Part of a small language model's weights: 6 heads of 32 (3 for keys and values), normalized queries and keys.
Each number is 128 + 24 x the weight over its row's rms, rounded and kept within 0 to 255. Layers, rows and columns count from 0. Numbers have three digits each. The size before them is the row's rms in percent of the matrix's.

# layer 13 MLP up, 768x192, rms 0.387, rows 448-588, columns 144-191
114:138096165163095120095173171097129075186129145144130170150130121145151141136142129112112123114137139126172129130133116125135117159131153128133138
056:129088124177129119120139145118132134109153147116080110170142093090126173141124118145069110097139145089173141095113112145196135124139129124086156
041:065084117140155121104102161120095090146136092091135132167136122124147089130094110151132132145128146114101135157087151123114132076155141121108179
122:117089139149133132123180098165178158121072088132122111125115149120165109136161142129103108128165136117161099149150135167184154137127102120126141
045:176122132148110117124093127135126148102132152074155112107159178171118173147115121084081131151128133111113147088109132171126118096132135125123129
061:152129144151095109131156105129132136102152108117079107127146172139165115135182093126113127156155148169177133137091138112127144092153117123136098
052:154128148113179170151122122159158109142098147111136122154123122135151106132148124119080141146088092070115160111148123111115148103151159153091122
112:108139139151126146123073097104149128146090146127093109132134118189121135116142140127155115117140124140102095146124094107152128117113141111148121
118:104085117137116140186112121138110145107117173129142130120093148118139141136114088122115130127103113159162150163113150099114131124106120128129080
127:069128128137137131158148154113102179149131134154126167103118144116194173156137145140130148123198106128130142065113129126105144128105097116141100
123:122126138158137165154139099079169152088100111150105160176133142128120125140090160172170138110131107119181125118136116152112094143125133136178121
102:151156121158119174095137124158142131098127133101150105120071067142103177138123118121159139154108131129144089107157125141161128114115136121107135
111:133096143132119141131103143117092113093112097175140144133173165090112140100127112096158127091118108132135129170142173127176135152154136132119077
065:109178187146156124161141132139156165146147157139110152161155135102116184120075137143146149123127107157111150142131134170119176122122098126084115
109:117168144149146147054120150062130130142107122137180107172093184139125124166136147127124103135168144121132131148129107174139103141120163142100155
083:175118142131139147150137129116113120111117161091095141114118086107131136137164099136125144130082146157114096107147204124106125074127120130130141
082:110160101128075088101095114092084125150101117131127122143122146121135140096073120134116147123164155162155117136189185119098149151100137096134112
029:109093157187077110148143107128114128144133150113117149120128087123126090124158130112176146112105104132166163126127137162144141123198123133189113
099:123100110115095073125138081127151128128118141144103133130119151165174140128119123120166158099063114140183162154141092144092150114122155138119138
130:135153112158083156140120137174092112116116122119094123158192101122125120152114125135133095088125131128137128150186136124133152123106150147181124
065:165130131149166125128123139141133118145104145133144152189118184109146136192131129118097157122154109148143141103090181148098111121156067164121128
072:113105151132105121082105140128118118174123115128141124138116118106131128122127143118146128164123131128133104148131112146157110163077178146115113
110:146086124131175183085117121125158152111109108104127128103098142109117145153170125109158150108129111099138151072128108129133141107163108145128132
105:166135077138098152131140147092097163153108135133120136148104124128080133107145166135120108111076137155129180141156086127143131137124139116155136
044:102150102174140108147133133123143189107089094132117140136130072124114110182109091168145153095109140152162111120141136122062130161131108120123142
115:123145142127088109106149148112157166120083133107139158149125129173129138175071125137114134093171136115134130124174144108132147091145143095145124
029:126083066095134148155117121174139121158138118102146179135144088175148099113147107111144114127189126153105128092121136112115117128144132115127143
107:112102083182103133151114108122154174099134122176144111129145146138142143118107141070157103111118171145072144092123125113151140081086141119128105
117:124122146133055101078127071098133090133094127137180126145150155147097138105118158129086105122118136140109147157154159108142153119165139116135157
115:101095134160139104119114112158146125144156107126152084125118134131147134114150135103074165141098117132138178150143121140152164103136156091143083
134:135118133139117124122156118138087152125087112101082151150134106141171123121077087117119115109126087142119119146126116153103071136115115137125137
105:161113065121124103141109143110132108150093113126129106129082093090093104156131148132106126091124132094132112133125149146117096163097127139144113
072:111095161110108155118122106130092158101134134101133114146105135105129113105137143097129135128078123106100157145199174113200122122155108107162110
071:112125173078162126167145102184076077099111139135106135114106174135103116121144161144103092117102091140155121162137089159130154112091128116151138
113:119106150103140140103127143147140131091132097108106113084156084168117106123125151132168121144111131140150126182123138142129100132116120147118134
126:136110151122138109129128104095126118102111102136172115122144138137156110147068113123064123134123110148135101126148106111139149083144142159137103
127:142106104112150143134101072159103125135079112117104131173113111108142117124128140116149138129098078147137144146132111115146128115169099142123116
125:148154077130150156144102119128108145130091161137160142131112127123073126168143136101095131125125102111179110162130104165139172150115146126136140
119:123089147139098183114106119124137150125151139106157153126130121077123125118136089103130151150147119151133117134185127112141123166129132156138144
108:147122096139164084150153127117139144090096156134143162128139096169148116119139134175168126083138114126126131150084107100113125164134155118115136
121:128084114162113162100132062172097129117125146128119120139159154158132121132141091116110154110113097114106118144126167127115144139137127128146104
041:121159137107101114139126138118156110148138121152139090168090087110135098130139130104141149100178121136144118119101102118113138121176114119181147
107:124136081124161134124161130123129128109096126102143121138145173148184155140107101137121086149166129129141146115156103124135164153116133150094150
072:106144142107149079131097129132119118130134160119129124091077153166121093125142182171102086131145132097099129175161134144142112105123130123105153
125:102100115143145150124055115098128083098110087140156132123120158124111131166100126130118130102150097102146114125097148129136078142093122109109118
107:151158192125114125153122130111127173122106148112145138163083111083113090135127104168143140076106172115107142133124130123168149119134139091140147
053:099065103130124134148102114163163153167167151140120105142121137112128134086145096091133152125169092105135112123102110112135127143168107120122119
080:132148131117127120165112121153108164136100165137155141144122124121097113125149113091140151131187180076126122152161133119102149135141137133127156
123:170185142147109143181137138137144147133144114130135151119133125140096158119099136104120122125174111100167137138146144145153089129152112156123148
130:171110105110158116121104135104154112173115170095137130144102109092143086141105122143142115101083109141162164117125104141090129141150171123093117
088:101139126127136111108131130131108112101159105094112104114108199082157198127128157146109122140138164078126105164115143138136132109166146170096114
128:138095113089113120151136142101108105148137135092117138109153099133146090121146132098153123124112091135115099192094148146103109130163103162093143
119:145133148110137144154115138146158124125169165124106158117122075161117143156161118099104133076119162139158137135117144111135139154146129117136139
030:149122100172123113140162081130068121134137113127150134165129132139149120137158099115154164120186115116174162109130138081139115100098115169103143
105:113121092144065093109144098143124142134128134138101142138113091139097101179101143127085140141118147154140100096128120126100191132144123121137146
117:154147144106138185147178147114116150116118133162162144166119137132129150144136125130149119126176182160135140097138107150175128130153107132173145
115:152135084114136106128136162122126123147103119147152146109104129128116111117110139150152132155158133132118124176104107170090124107103126105136135
042:113147120131146107142077120131169120107150116102104123148127102112135112123106119121132120142115131156124147065138114135121134103123131122092176
124:114168140157101172120133157126149094140123131147118120129163094102148093158142114130097141110134095153116106099129120132128126148128099115152127
108:122119150147144135125140124162146142110162148139128158118132125155133089119145111120108130098111149140150147147119131149133127136133126146127126
117:128193117157091112122145118107168132141122164112146149127087132117125137156074141118097120147159105119107118131118092119130107092062085127124124
029:115113166148118132104107167130096107131134119134116132104141136143117131162136152143145149176156138119132136113123118128144130162138094085140099
112:148131131168136121111120101113108142129120102107134158136182124130140107131157129069135133127117144076131119091122190156106140168147123121161143
082:105104134148118144140155124106101156155161146123115105158130086146172104083163120130090171086101101107125146153132127108140121138133167116116174
098:123109116171162110110117157108134164138147154153177147091155128131097130129124107108115112124165091123116121108117092153148113120113141122185147
032:172141102145128120117114142132116124166109098102119132130158126111092124105159098144091153114148112141153140125061104136130128081102129125123123
107:135115111114147136173128105135192154133093156116180120069092134116124167139150106135098129132131106127131129162148124162146135131097182121166136
151:113156150139145121128137106114168142091117099133136154091140127157173147153156152124159125151147110108170126121126157073085152145140131075143128
119:139122103124109158164154163125100104113094121142093103141074093124130097103118103154142109120134140098153121104109153142111141129160102122140133
123:131116101150139127142127130105148135138133144093114092103140123135164145160123162139091136142145117100131152113118107155090159071127107134119149
118:155185152130103125165144149159112178151084112111122136185115140124118151132071117110101140141136111133128118160131111079119105137112164115147105
118:172144134137155093134120073132129144140121180094138112098104145115157125130104142145148113110114125096114146158126112145112141162179076159116095
068:141150158146089104127133148134120138153135165128119120132143108045138097098104141134164124106129137123146144131144120137126097161136165110120133
074:089123163148108098131110140094125162124145153093074132123110160139140119140098125151079201157157123141150131116175142128133127083140132194162150
077:138124158140103115132145089150158117147177149160132114086135150115081116163153141121133120148121123124132134130080114156137161129103147154128148
110:127095056121199133107119123143143124122123138138148121139139100155138174157178095134104133102137106104099104143120132118088135116138127167115110
069:142130090151110139160142101130157158156119141106122138122181155131143176107147092107138112111145155055149139142100099118181133155137122119129158
103:179106167117111102149100143113158115151094127132107141122132134124151141129126142117145151153125136152094109158167141141101155133119185133128103
107:155110123133162083146110101136118133104101168141137132167086152134092149152127125188128147099102089149147151121120092137106124133174120148121103
095:115139148128146135086152093157122124129088107103128121143112140140177116124109106092079122133155118103107130174155122130137110133132149151121120
033:096123136153150122116115133121098144119113114124102128120116123132126168110104134110089126106147124102167142164112117160132159094161099082054160
125:119118149127104111142148129140076120133133132108139182118165095156099086168176132145170135156125120104092100145154122121130133091090155098134133
040:152154094131128137111143136164152112148132136116120134157127148136140098095151163176125125156116134110118160147149111121115117171132106114140140
098:083115121169122105152121145168147105179129146131162114091109161124117112135172137101096141139125124135161102110197151131142111148114128157128112
061:181149114144105124117126077096119113136139143098120130145137136115148083123173154132123145134185101136118100154155141131186118146126099107120181
114:141097143090141117127112144130105140103121120154115131161124072114196138118150146137123166163137114132112154153105104101116122156161035126136175
113:118066123159116116111111124131137116163119083124136148136160115141154142121124125129116147167156111131112111163101169134132129131143161108131126
029:139140088121117177124134154168148124130150129171121130112086117128169126148135154117150137117170139114079127127128118145101157099132146162107119
122:111097147108089120104095140108166172141109117118121140124142142115139158128100156133128116120221113100154148119134127159147149114109140115120132
093:120126134120145111115131131153058127151154094128109138138082160143130114135160141160076161155162123129135098126153113132130101149107118164145108
058:160083147132141124113127138099122114120123116123110087122148113123154147151129158091154167142123109122121097133186136108114116143102128138169160
048:105120087123100089139135120141109127150141124105100136127094158127122132137130131158104116094134130149143088139138109179157114126115116129153131
121:088144157107144162123144159125087122128101114151147124141114111126167113135090140135129144128165095118143145118097125147149128087117169121121092
118:118125187143104150115139132152132137119108065123111158154122141129143115145129136119079054115160148121139082140110106147135125131139118116127116
100:164138150155129132128107147124160100138152109106139126149139113144066152129150130153111137116122144098113139123110129171134117139140137141133157
120:160139118165101158137116137148125136098092113093089162132140132151109157122151146142127170143129158108111133130104109135117121116111127146132130
028:122135166172102112120152125156122125159123133134097138142143140131173117144126148134096099132246095130154107150134120172145170145163099128163145
061:131134127082129118163119109178100185126118142116067129135118161149139156189113138135130141113189114095122162139118131158096103168108177127132100
117:100189133111095127145132145095108160104133148134115139115102107144168160134123128122158144139134123078126150120143135138114077116127144147137087
121:135103128135104110132163147136088084130144156123167130173131122130170142151138110136110118098110110110121152118134129118119124122113153126137114
081:097121117151148113120178129113091161130119145101085131160149131094109120137136141164123108116080147140071112150158109130140153138075167111140122
117:072105153136120114172063163123141136172124111166089124138171132125145130175125140097108119131146143108083105146126145134136121160112152140130137
113:097123078162140122142163078110150109189092132135093123090112145139123130119134121140091117114176086140131101127141112120138135144103131125154088
128:142144154146102125161121124076128177140136109089109141112104148168132092101161143109153109115129127127147097119073144118135133129124111095156104
102:138182163137194117169098139166129162151105166115093109116097088110118107129124090122136163153165135129118110144137124103106163139126185151126085
112:138149166138159125110154150097118153142143120131076165146119151162142120103189108093087140126133066114130120165101130100135133086133127111121148
103:138121141156121132147112105130139184147100118145130138113119147132118125115113157140120177134167168130113132113106122135165141147150108134166132
098:148110108156108135112115077182114147107141101132157160155104138144160137160161133119150063114141122125139119144119130114170142095161181124149106
116:145134108131111122097129117135131140110148106120160123123136141140105151152088143140118096129146135116128095181109113166115090118134129135143097
113:099129113128138145133142110139115113187174094102165143140133139175100136123129102160141110104142112125113123133101155164112112147110166145148121
114:161132100118157156109127150111127081103124097118130129141154095143143095171102143095129145163096100156096113122124126193105104121172139161178118
129:138106133119136156092084114160114137141103136142129154145159129146123143139117127156187168164093159142153135157129154133142125142102110149131098
102:093177109093135127141131124123134180175159101095133135140113160130151137127119110148127182124129124146162141133149124143132097137161152111134119
112:181158117145154167185140115135117155148094123120129144093144129117170132176161093142197139158169136092140147135148140094142128112090129100161102
114:143135119127177136110108168125120136106112119103104116170090156136150134089145121112184122115110148124121103143165118116128103118126084138162165
044:130128148117161188155142170140152104172074127143154138094108141096098165138151092121136157132144145142110135093135129141108155101150095130176126
019:080124114143116134135118120150164117143159132116119121157140147135129100147153139144120093136222098101121123111125107140111145125147120091126162
139:144141102105113135148113112096134145121149126132140156110147170109167143140101118131134157123144116085133151105184185117092157122170144111113131
093:137176083151122102104109108074097163132139126139116112140132139127171133122102141111096143139176110113124119112124114155119125144145103115134115
116:129141104119140141137157162136186134165117116107121122156143137172125128146124133100101109120144089136127143111152101103107109169085112102157123
109:118113137090132130085139137146121145150135128126167108106104099135152133163092138113169100151129113117140122077079126112132100067135102113123147
021:097114135169118104143061183108179157159127099166122149072159122126158050157129094151108113118154114127135132106132128138091145144165150142125149
023:143129188140120128106133175089121147131128125146119136210138116182171119127129068143086140078141136163148114127146164130152144127156129129119091
116:115139142145095131096133120104155130152100119126125166113075076105093148131128162131120133118120154141095117151168135119090115135112102092102126
116:132161147140114104126122156178163119128136125110172096154149116098115114137125114142163135145158142104141162132119119125132131178177157111147099
111:144149116099137117131116131128121087111128082129110130191121147129137122113132116150149141158153140146135102152145163137156146166155142135165105
128:172146180117109133121111126098086130139136130136130165112105128152107155122121128104179133096128107162124146122172072090101121109139117123141142
058:130182173105134064154107149126099132130098153138048130143115130153112107139148153114112132083177111131082149082153090154150152146109127131125115
026:156143100088110119135150104144137135140164144104136124143101124126204126145205082141144128133151135099156161159160130154171152119056093135129099
107:101114129100126109149177136119140121117131114091114149106081126123127101110120141081116123143114141145169108129119133152124123128118123157133090
020:101086127152121112127136143133126131136151130120098109128130127159149116149164118125122120101205126116150123187095109129087133106103170181131130
116:118139131145117129170114135188130122155128124131165132083073112097146133096147086135146141137096123100063137173117152171160127143113099084149138
045:115149112117166087092138122062139154130136118151148188131159145121106148162145130122121133136109127148133111193116128135146122099093136167136092
018:109124136139169134138164172165160153120125086163071108088144089146116168170135080141122087089144131141186140145147101126128147134121061103122146
120:146157115123176121157100077087138130122150113129170151095090067156114152120148142103104141131124097119174117087120114153131126167140134103172140
123:100128158158118161161136141136121124135127079141136101139155130116146132099161148158143134140117174128159136134127152119135139147138144139122152
106:127116113072114074099153097129185102109119111106179141130095088104162187123148128138150153111089133131131145110123151141121138158186133194144112
092:148158143130107137119161100090167088122095155145145146140121174129097146124153085097124100149165133119143132091143148093101144143142116135107164
115:165100158141160103076116110126110141097132119121165116138111132135141149161103152140113141133145069158110144193065097121137145154146147128144120
128:129122120128122139160152121097097113088124150133138136099082118133144133157090133164122170172096105088116159123119110160143093135139092103146144
122:156095113129109114138151135099154153138131159089096118103129150092114123151093119126124134132144078156148130133116141175132102190114103126123124
# layer 13 MLP down (transposed), 768x192, rms 0.194, rows 448-588, columns 144-191
125:123110144088111120117086098085135122085131120150126109135171152106092158159138124138123157079118128111099148138121137169101089148085111138122113
054:106121123129093115123111090123131159146129117171143101125128116118100174126148175154100150106065146185131153160131160127129128187112134101067161
038:133144120077119168130147113145128131107130116129136123131101114111112110186118114176162120104030149146148118102118138098163098149159113101118132
118:112124168157097101127119144124157098156091110098110136132117108082119116110152110151147076152154120141132138153128159139144101141129149153129079
045:147152123091126126138127097130140116113148103119119104123140091154065099092153095133134141144116117113130151143101133102130129124103127154094112
056:103110087128121119114121135074140155112122122112140097131120091130149126088114184102163156089149130144137113166107114119162112098115109136161168
048:133171127134142147124103149171163122141125127099139113077171108115140095111156104121107134145144147088124122138103145135115139188120098145070135
101:083170113122116157071116121134096140130141109127123120123108147124173134131115121117113112108159101143122123115166124097143094153165067117173091
128:149099135092100103078126122106126142110124098075142103081095099185144110141098108123155133097116075132132138131201094150137152112157104139167135
129:161112143068118087072105071111179094131107108167134116138128147163142153135103143158132140083174142105161148145079119148136123135138136106165105
127:082121109136139123143087140071098100115134191129079168140103149139130115136119121145109187144146156189168137114091114149109130152117148129166118
100:066101128172108119126145160123093116128139152141094127117132162114089109121119116101105179081160087089116146130130104151125128168135144117157142
107:107104112168131161130111134081146108136094148130101142162158101082183099102140133107112165115091134131134101136162120121104111176122118132125087
064:154114135104108134186117092148086089081137137123092149105174120134142132114097139153143124121125099134130125136157141113109121106096121141144165
105:113092128151130108174134152130119105095147112120137138117161163180112183113120130100134153152143092108103116111114150088180125127145123104168086
081:134146173118119147161151102108145153153092158138136129124125107122137132092199145107132111151107176119146203113109104143149085136111100165089116
079:126120171144126143144151164171137127131135128125157073146129112054065169198147149099141108134187122144135126118107140097129123113159116103106135
028:117108188149121124092138078102124123117100116080138122136154112097088153159116133158138133105102099078130092116170141143159104128098117113087169
091:114093113135144105095127068129119132102087167168131126144184144133126107095121109164134148153175079137134182085115109113135120122119136158132149
129:145129125145148135105138106178127088119127156101128094104120137160172156128138159134141142109215137148158150113173134084113110067113135111124169
061:137145092120126135131148106157120092113154127135141136133122170150114107118107133148175149133107136153124095107123125083110107147139141171135162
067:124116113109134138115113129101148142140103149129115145110149127146123145123133117112145114108062114190152146151136103133137074127130142097122098
113:167175145135125100143128114118154129107150138115140179134113075166112183142146120108130146122095125122143154129124092180136168151119160147152144
105:136113118157140127130127093149094118159157097137162192114159158135149114123091113106119168117152105117073142103143136105050132150155115148134133
043:135091118115135135099127141149143129151155101134144122125157125114106098152104145095132110121096083103124129120165140115146107112175095133062127
117:113130131158140124108141131138155084135131138084128100111109132127150147179146111132095141133211109100097124118148160083166046190106124152165130
028:140118146127157118111133129156123096083137135155122093150102139078106085115142145115151155119127128109125152086112170120144107105112140170152107
108:128176114131154144109153145146120133113133138089099140111115090117078117111142137112109129157178092138106117153077103155162119150106141151135116
121:159074140132103123131170114091131111140147136125158122124130113175105101135135100123123064131084154139111200207156153129119089118141099136101104
108:085146147162123167109142151128136091135132145119142151106112081136123131149100158119100120127112090091117096151136078153129119109122156129084114
129:089114122177092079147119171148124115118087140120128128148118161170145138077085095138124116138114115090121097142160145168105134148116105136141116
110:120146170106129102118116134149163128148158076150160140147117145100127102109136093137161123117118097123134127118102096103129136153122130128160124
064:127105139105120123122155125069124162157123119114121109157125105137136153131142080195112124137151154151094095123098148132168090140158118130139120
070:137113107136152107057111136225133138138140152133115112100128126103096091104092135145155151133139156143123136125109161073140150114119108121120153
106:132132089086178144107138092142147119147125120122151157131085106091136150152119138132133145113159109095097131110155137152121092101136108124068108
125:125122140114135144106141116124128128087110125086108147118114113113124138118088166131128171139130160147159132136137137133117108139111132131169109
132:154106143117143131168159144122101139114109086159087110122094119113182115134120120119156116144109142134121141177156110143110148082110169126154117
114:123130102145136173087142144193117149106131123122128132104128100145125123146122150158100130157107099077135089118121154096119109139153119135147135
122:155162157115125110111138094125138143173103107127113120099145108138149119112120134120103168068086107131121143105097141145117142138127062144142106
110:171121128113115120143125122120122127115166125108146118139128127126119139114150099131171125100117115136102110148134127111157032146172112164122176
120:126110154134161124154115106153130136094120140153132130168165139140137094127125123141110108129146123127111094123151102114122173126116156098099077
040:113077128152107150107129111109125127119115130112091096126135095107090142137105129167136123170136147179090144143177121146140142127141145143115137
105:085147148122172137141111152109129100117191160096126123127107111158079122112099106134119149049097133144132157149147124126138099091150141181133109
068:168169132163121126126139151152122118127131128122141114160093159141134114119140126111147100127184153119097119093067123166186139118155129107163084
124:133149133121150115139127078120151125132108103158094134132150165071126163098150130150117142122102128118176132109131095111139131099144104148126129
111:142097146101089095133115133146124129171086139133164103190110188109112129147124098101171122131110140136108155156127141100114104116092105100111143
046:050197143124109115117115110131125155103116122117131123076131152085089094114134145137168083141128104151118139143084124121132150138129129126111114
071:128099136151137111109135125113123125134144132152135125092119142110139132155125115129144132142150152160107110107092140111190094133150128116070117
128:108187131149144136128098089121129138116076136116126131124102123134091092110165082111150092104181089118120148141135089153144112098106100132128131
135:138128122162099135105128088118187131166142128108172129146088111119164108114115132138160157151116119105088117108148103086172137108166121117168133
089:153114166120148110137109139133109104137119109107117143102110142089090108152178110114145114127128126140094112111152146134134070115169093108098089
130:136141144111127178113149141140155144138122069179127154096098094124126096114113128124115132154135122128090114109156106156153105194099111115137142
115:130185178117104106119084095114120105098094132192105111136109115123173122088097141127121110148156095137123124130136128131149147143174132114156153
028:117157128112127141126130104114136115097140107142135128114153184117115078127065169153180143158124160144113146116127137140136122169146131113101115
104:137159135148107131140135088153104109153159093137101170115114087119097141125122148154110106112134096135123154102079113174112189153122095106133120
113:134140096127098158142175105095141135097102121132120099137135163142135164153123140127139137119111127126081153108125131147169123141140122142153157
114:129180089113068128128113120122098116128118123114109148144145134118102130138128127142119089144214145142172104143117117137138140121112201157159164
040:148105116123101112070144124128148114128125109126134127149161152108122094143141154133136136132129145088104132152176125100156135136088138148119163
121:100091137170102099128128124135152091143145124118086149132204154136089129183108132123135128190159098129116096128150123161133157118109139134153102
114:111101096099111142147126139075099123152120129164152121105092147177157140155101091119104148153105143101097149125133103149112144119165164155104106
119:145076142142133126104146124121160162169099123130176109082185167132159123138166080163122206126124133147139159159117088109131153111104152140109113
027:131096133104136175133150132128129155119117107120150119165140090090112099131132145135126135118093116149143152113173147167106138117156089142102123
119:129160160102087103107095115132165129116150140124117149119110114133104161169112129128121156112150136129067108142146147124149113128111149129114132
078:127134182122157172089112124174116110139113165097145127157127088114123144148106124092148159130082102166139138149121154115127080152167142123150089
094:134114122105138151092093112138178098114145113155098149137133168126129087090094169120117100142168165111097139134158143085120096113128125130108093
033:154093120110134152059122098143118160079151130113163126130153161142111108135134128157153155142059169134112121151157127090134087120135119125090147
112:130090101148118154138101131096123156115138173149128131129109097111123122139147134169118159159095154097143144121132111082125142130134170169133112
154:127134163193138131174118104144131149130157088107132133127141133151137132130134194147142148164161143091143142090137124112094178159156120137117140
116:142139151128128104138120162149128118080095114150118128083098104096094177116098125111098108105151114168130091129150104132152115118156146127144108
122:136130111159141120070164132054169149106120147146095137125144103129097132149122148104117103125185157117159105110129124137157122190113083173151115
127:148140098149085105105169159158150114149089114174146159146121151150102126147100135152111168133115122143088130142131103173090109135149113116142115
125:090188089133150166106119156119155122147119133132179148172122115107140146134141107123156131135075104131097078156086108122119141129117129112126102
061:170128150117124140134087157118100145155142136137126155143130123146166129168157129115095153173047145139157153098098160149069141135138138093108127
070:174125149134150129110127156167155145130167155148158158160159120113128143138111151109114110144090107144117112108096120082117113153167136147109086
075:187125143099088120132116133167128147137174140110127145061098124128142125106116166092115156128154117111135126136147156102134101101105133128116135
114:154151188126143153134116138105126128123128133158124102117102127126139148115109097109120106134173131144141126170136134108100092124133127117117149
065:141126151092126162112122139109128161146175126161138117110136101149156106121140146155159104100054111158147122120137137110123075132111138112104127
103:130131148113158144131138186087119140124135122164120101138091147097128116163119121099103107097080128138180194158091163117129120144107143101119150
109:147106137125107094177102123149103121135131136115146100138118144126145104127132116142120121139136112130071156101127120130086119152108146145123111
089:156154105137094114136113105098120085124148119115148144098127104097125144162117136099129167148173150110133165136132118138119095162144100154166142
032:154153122136109150134127130129123109152129124137107076114135155124103106131128121139148136105098185130132133105124148131120115153128129147106115
126:143086105119127099169150071118175149137119128101110145076110150138114140103171132138127141135160160128149093121134160140173156097140139165153114
038:140141087156137139091093102187152135128114056100126146106128162124124129165131118147133167087124139179135072136110091147101126135130118106052157
091:138127123133104096128123101152110095160091124136132123117129090137126124105114155110106122120073084159144137107139137117092150191099111139129136
058:101110117093158132099120132144112125127120106149141160182136133156100157109138113099108100140164107115135115136110159131130103164123121132157102
119:137119076124115139110144159122141165130164149130129146110125170147123121102162142134099145131138150141117140156118142149086129142148167152154148
112:111131068101142119089104113145077153099124148110096123139112101125099131134086106121073148166156121149152131087162116103113138113098152135075113
028:090120123090123108078144142202135140097150114143106093109108101135135085110113084143139104162136110139119133156168141104112096130092158129111145
130:113143129108120166113128116142148130095163109116129164120111108108135091135118121130141108111255119168142112135107133105142131146137115078102125
090:170094162084125089083118110143133131167145126116143110119118107131094067116141137109116117080122123103136131124105135100139128113155152189122100
056:187094111138145082105109095120142142135121112136097121122161123118092118120133110126152127119095149112128130124078120127149162180133144148074106
044:142129138140127097170137155155104086140136128102099147136099053105111116094162132157168143166119137150074138145059139135094160140115094134100169
115:125153115084135151115118096129152163147123164108137112157123131149112108143118144136166084111105154124140121176175112126152126124134101156129136
136:165113142126139133171140156090163128158147137111123110156158118127078144128093097109058165150164107135134102172071115126110113122131143159128127
102:154149076123126095113115130145116100116112142154148129162109113107095118090121102092117096126113161153127165147177144144183139108124155141143081
121:137123075120126122150134135168122144115131108140096114122115164113126114118109143132147129116093149138146129125128161112118113134115144111148153
027:088145149137140132118143137124128125134150101157152085124109116110140124134141153127158144177135138194157141110122142108141066146144140134063149
057:114135147126138085150137132110116087094118096145133096115140107140128112139133115118145096164142131118110097124193142138168125092119103106129144
122:120174099139080130157128122124168162126158142149131122152177132104142120154153090080152135112124103147175129122129117128108108121099118099141133
121:098078118151093161118225152117145123110148138128114139143149073158143117170142098146117173120138086149174140120121175114179130136116135115132132
074:121133165126109131131106137130119145136123145142178168104123138090125149066168108100152139127123113160115100096121141146149094137121073112130143
111:137149152129138115180167130133132149139092148137077154118098145117164093153095116167110147138106165103105082122119180126123166133079118121123124
108:157092173111099140125050137125129101094136115108146121150115115131131126106117138110127130151123097128131119131107169108142137127102147129172150
122:149099141130118128146082139125084112156141106131152104107142167138133108090135133102114109151121110128131137140119143105110142096101112140159134
101:161166158091155135128126083121125159126090147141145073121135118130174109145106102134154105143148152169109129160135152116151106135143127175169136
108:113133139133146122100143124118176188152134103164142128116125152095101147151181163124127132161105122112142176126145123097133189130115096114126092
095:102114134172152114164117122109125125136119142113101082102129102106104135112112179114117157116125138128126132124125159132125153135130154141078148
101:158130138128133107034138149250135172150129119103168155131120126125146120100137142139124130133200125132120114110094126121114137151100134159110146
122:158160079110134122135132106186162136140130107104111138144097117122118115142138142092134156141138115111114103131154129127124110147136106123132114
105:138161107136109152140138175134135086120131130140086125101114163120093091097132114101146101148133105096128152135115141148070142161146120091104074
111:114138134110080144108141121108126195133142170147142114114128089135098137095112166111159161130144130122097096131102125101168100156109125128082138
129:141088153096094179092103113121119131146142157158165138093125065130131164124115102131137176123144129137103133107141113129122121138131144120134097
104:072144116134136090149133099113110143138127117107104108099174127169138117180145177147146112143143106139139122117148147101159113178122158160121116
122:179146115109168132187138127112148098111121114119141073117130154109083142095152133083184130164120108098129145120158189113111129123126172111146116
112:097119117177134102104132129152152124142064142132134138149129139135133205148136110144157143125169160143112099109126129141125133131114109113135124
041:106106149109130150095137126120126129128098111185144086171118125130097158156131132106122100113099110116147151122114130145138136130159150128111137
020:101149154111139118104151126111125124099148107113137113097150154134109099114121170094158123115120138173134131149118123146174057135154104149095115
136:169122140066119117165127095078156151095115149133117131153132115124150119101090108126085145103190163054127102133162178140145161145129143142084147
088:119118163111147151143102134104167134130152129110121106130107132104131111122161135130133111126087102116135125158136140110157121131136131104149093
122:137147135121146124164156108134100158135133130099183117079128113120094132141150107118152124119149131151121155177162148134166121113134165111134162
106:124166130102110112147116141156152104130100102108118093107077126148108132108139091138150117112130118129149148158118147167131113082106121114111161
022:123118126071158151096161110117139100104145105161155101126128107104085092113107112113162103107071167151136147130130165137152043124163116131101104
024:110148120144145121093130100125102114140157081121146127091153137135131103134105130126149120146042134113111136149099140108129099121140108119102178
116:095153144143091120111180163133156112123111152091134164141114160118074142140153154139159117111137147141082124125144107117136157187117105155125087
119:124137137143114108088135167186145156150187117119175125144090148131129144133128131117123106141124166153145136131140152111121156146114131115166114
126:140113137134100137121138131152128120117115113116128118111123108098169159122103171143100099133101131154118138142091107138090125132118111120130113
131:059132129108162138178120179135154102112140135121119134152096134127115090140132102139143097138099123141142094127087125120108134134106131152096118
055:150142103115107124092134120138126098125165105095139150126130101109132124104192085133107116154163116133124125153116166115107105154180159133099114
026:149103132180073117170139141102112127122112122155110092154143160122108130035127090108105167137161134112096118175135119089112119131074143150101149
111:106176087117112167116096154168105119138159151112145169163132132105192102122163138151097118168099111138117111124147084114158097101144147113176136
021:133170128106121133123155117188124087106127107121130095130096113114105122098112136150171158143075085149126119145114129119164122144146115160103108
123:140164119091134148161178119150163113132145120182108141115149122059162116118161136128130135151055157096117171185110121165159161128096105116134110
043:162128110145115137101135086134109142143140098126130108145146156115130116104161104142156147177113149133134071161090141109143121149153174130098130
019:125151135145155078124139117148102126122128122179157113129120175145085138137143124096128144128016131162131144117144159121166068121118122145102163
116:174117128143128112123139113104142135120130121090128137141103102137136093143200143149123169123145116104125124109122157157149106097144132144126133
120:145110139181110160117156170201152161190115094107124119162150105134150126125158136130090156122120087083116125144097149144094106117083131086138167
107:122101123094113127105100139066122129077112163137127135136107147115129136100116123156150124132133175121119140092125175120122127124152117172067122
092:130095104114143154037158152117107130118147087126150133130148125181127144130159109180129144122147136176125136092174093131123083165153154123099117
112:134089156134134086093112140129078129146113085106163114145114173128097152136112135104141135151104133152152115113122141120110114106135192119137088
118:124137143129142180195120140117143141148108140079122141102144127170113133109124112099098094204098114152113084127137090142134131041157171102101127
119:116153134169111126149156172168107125116136077153114120131097117125120120147163164139113102177123136132145092140141169096102148155113062145123108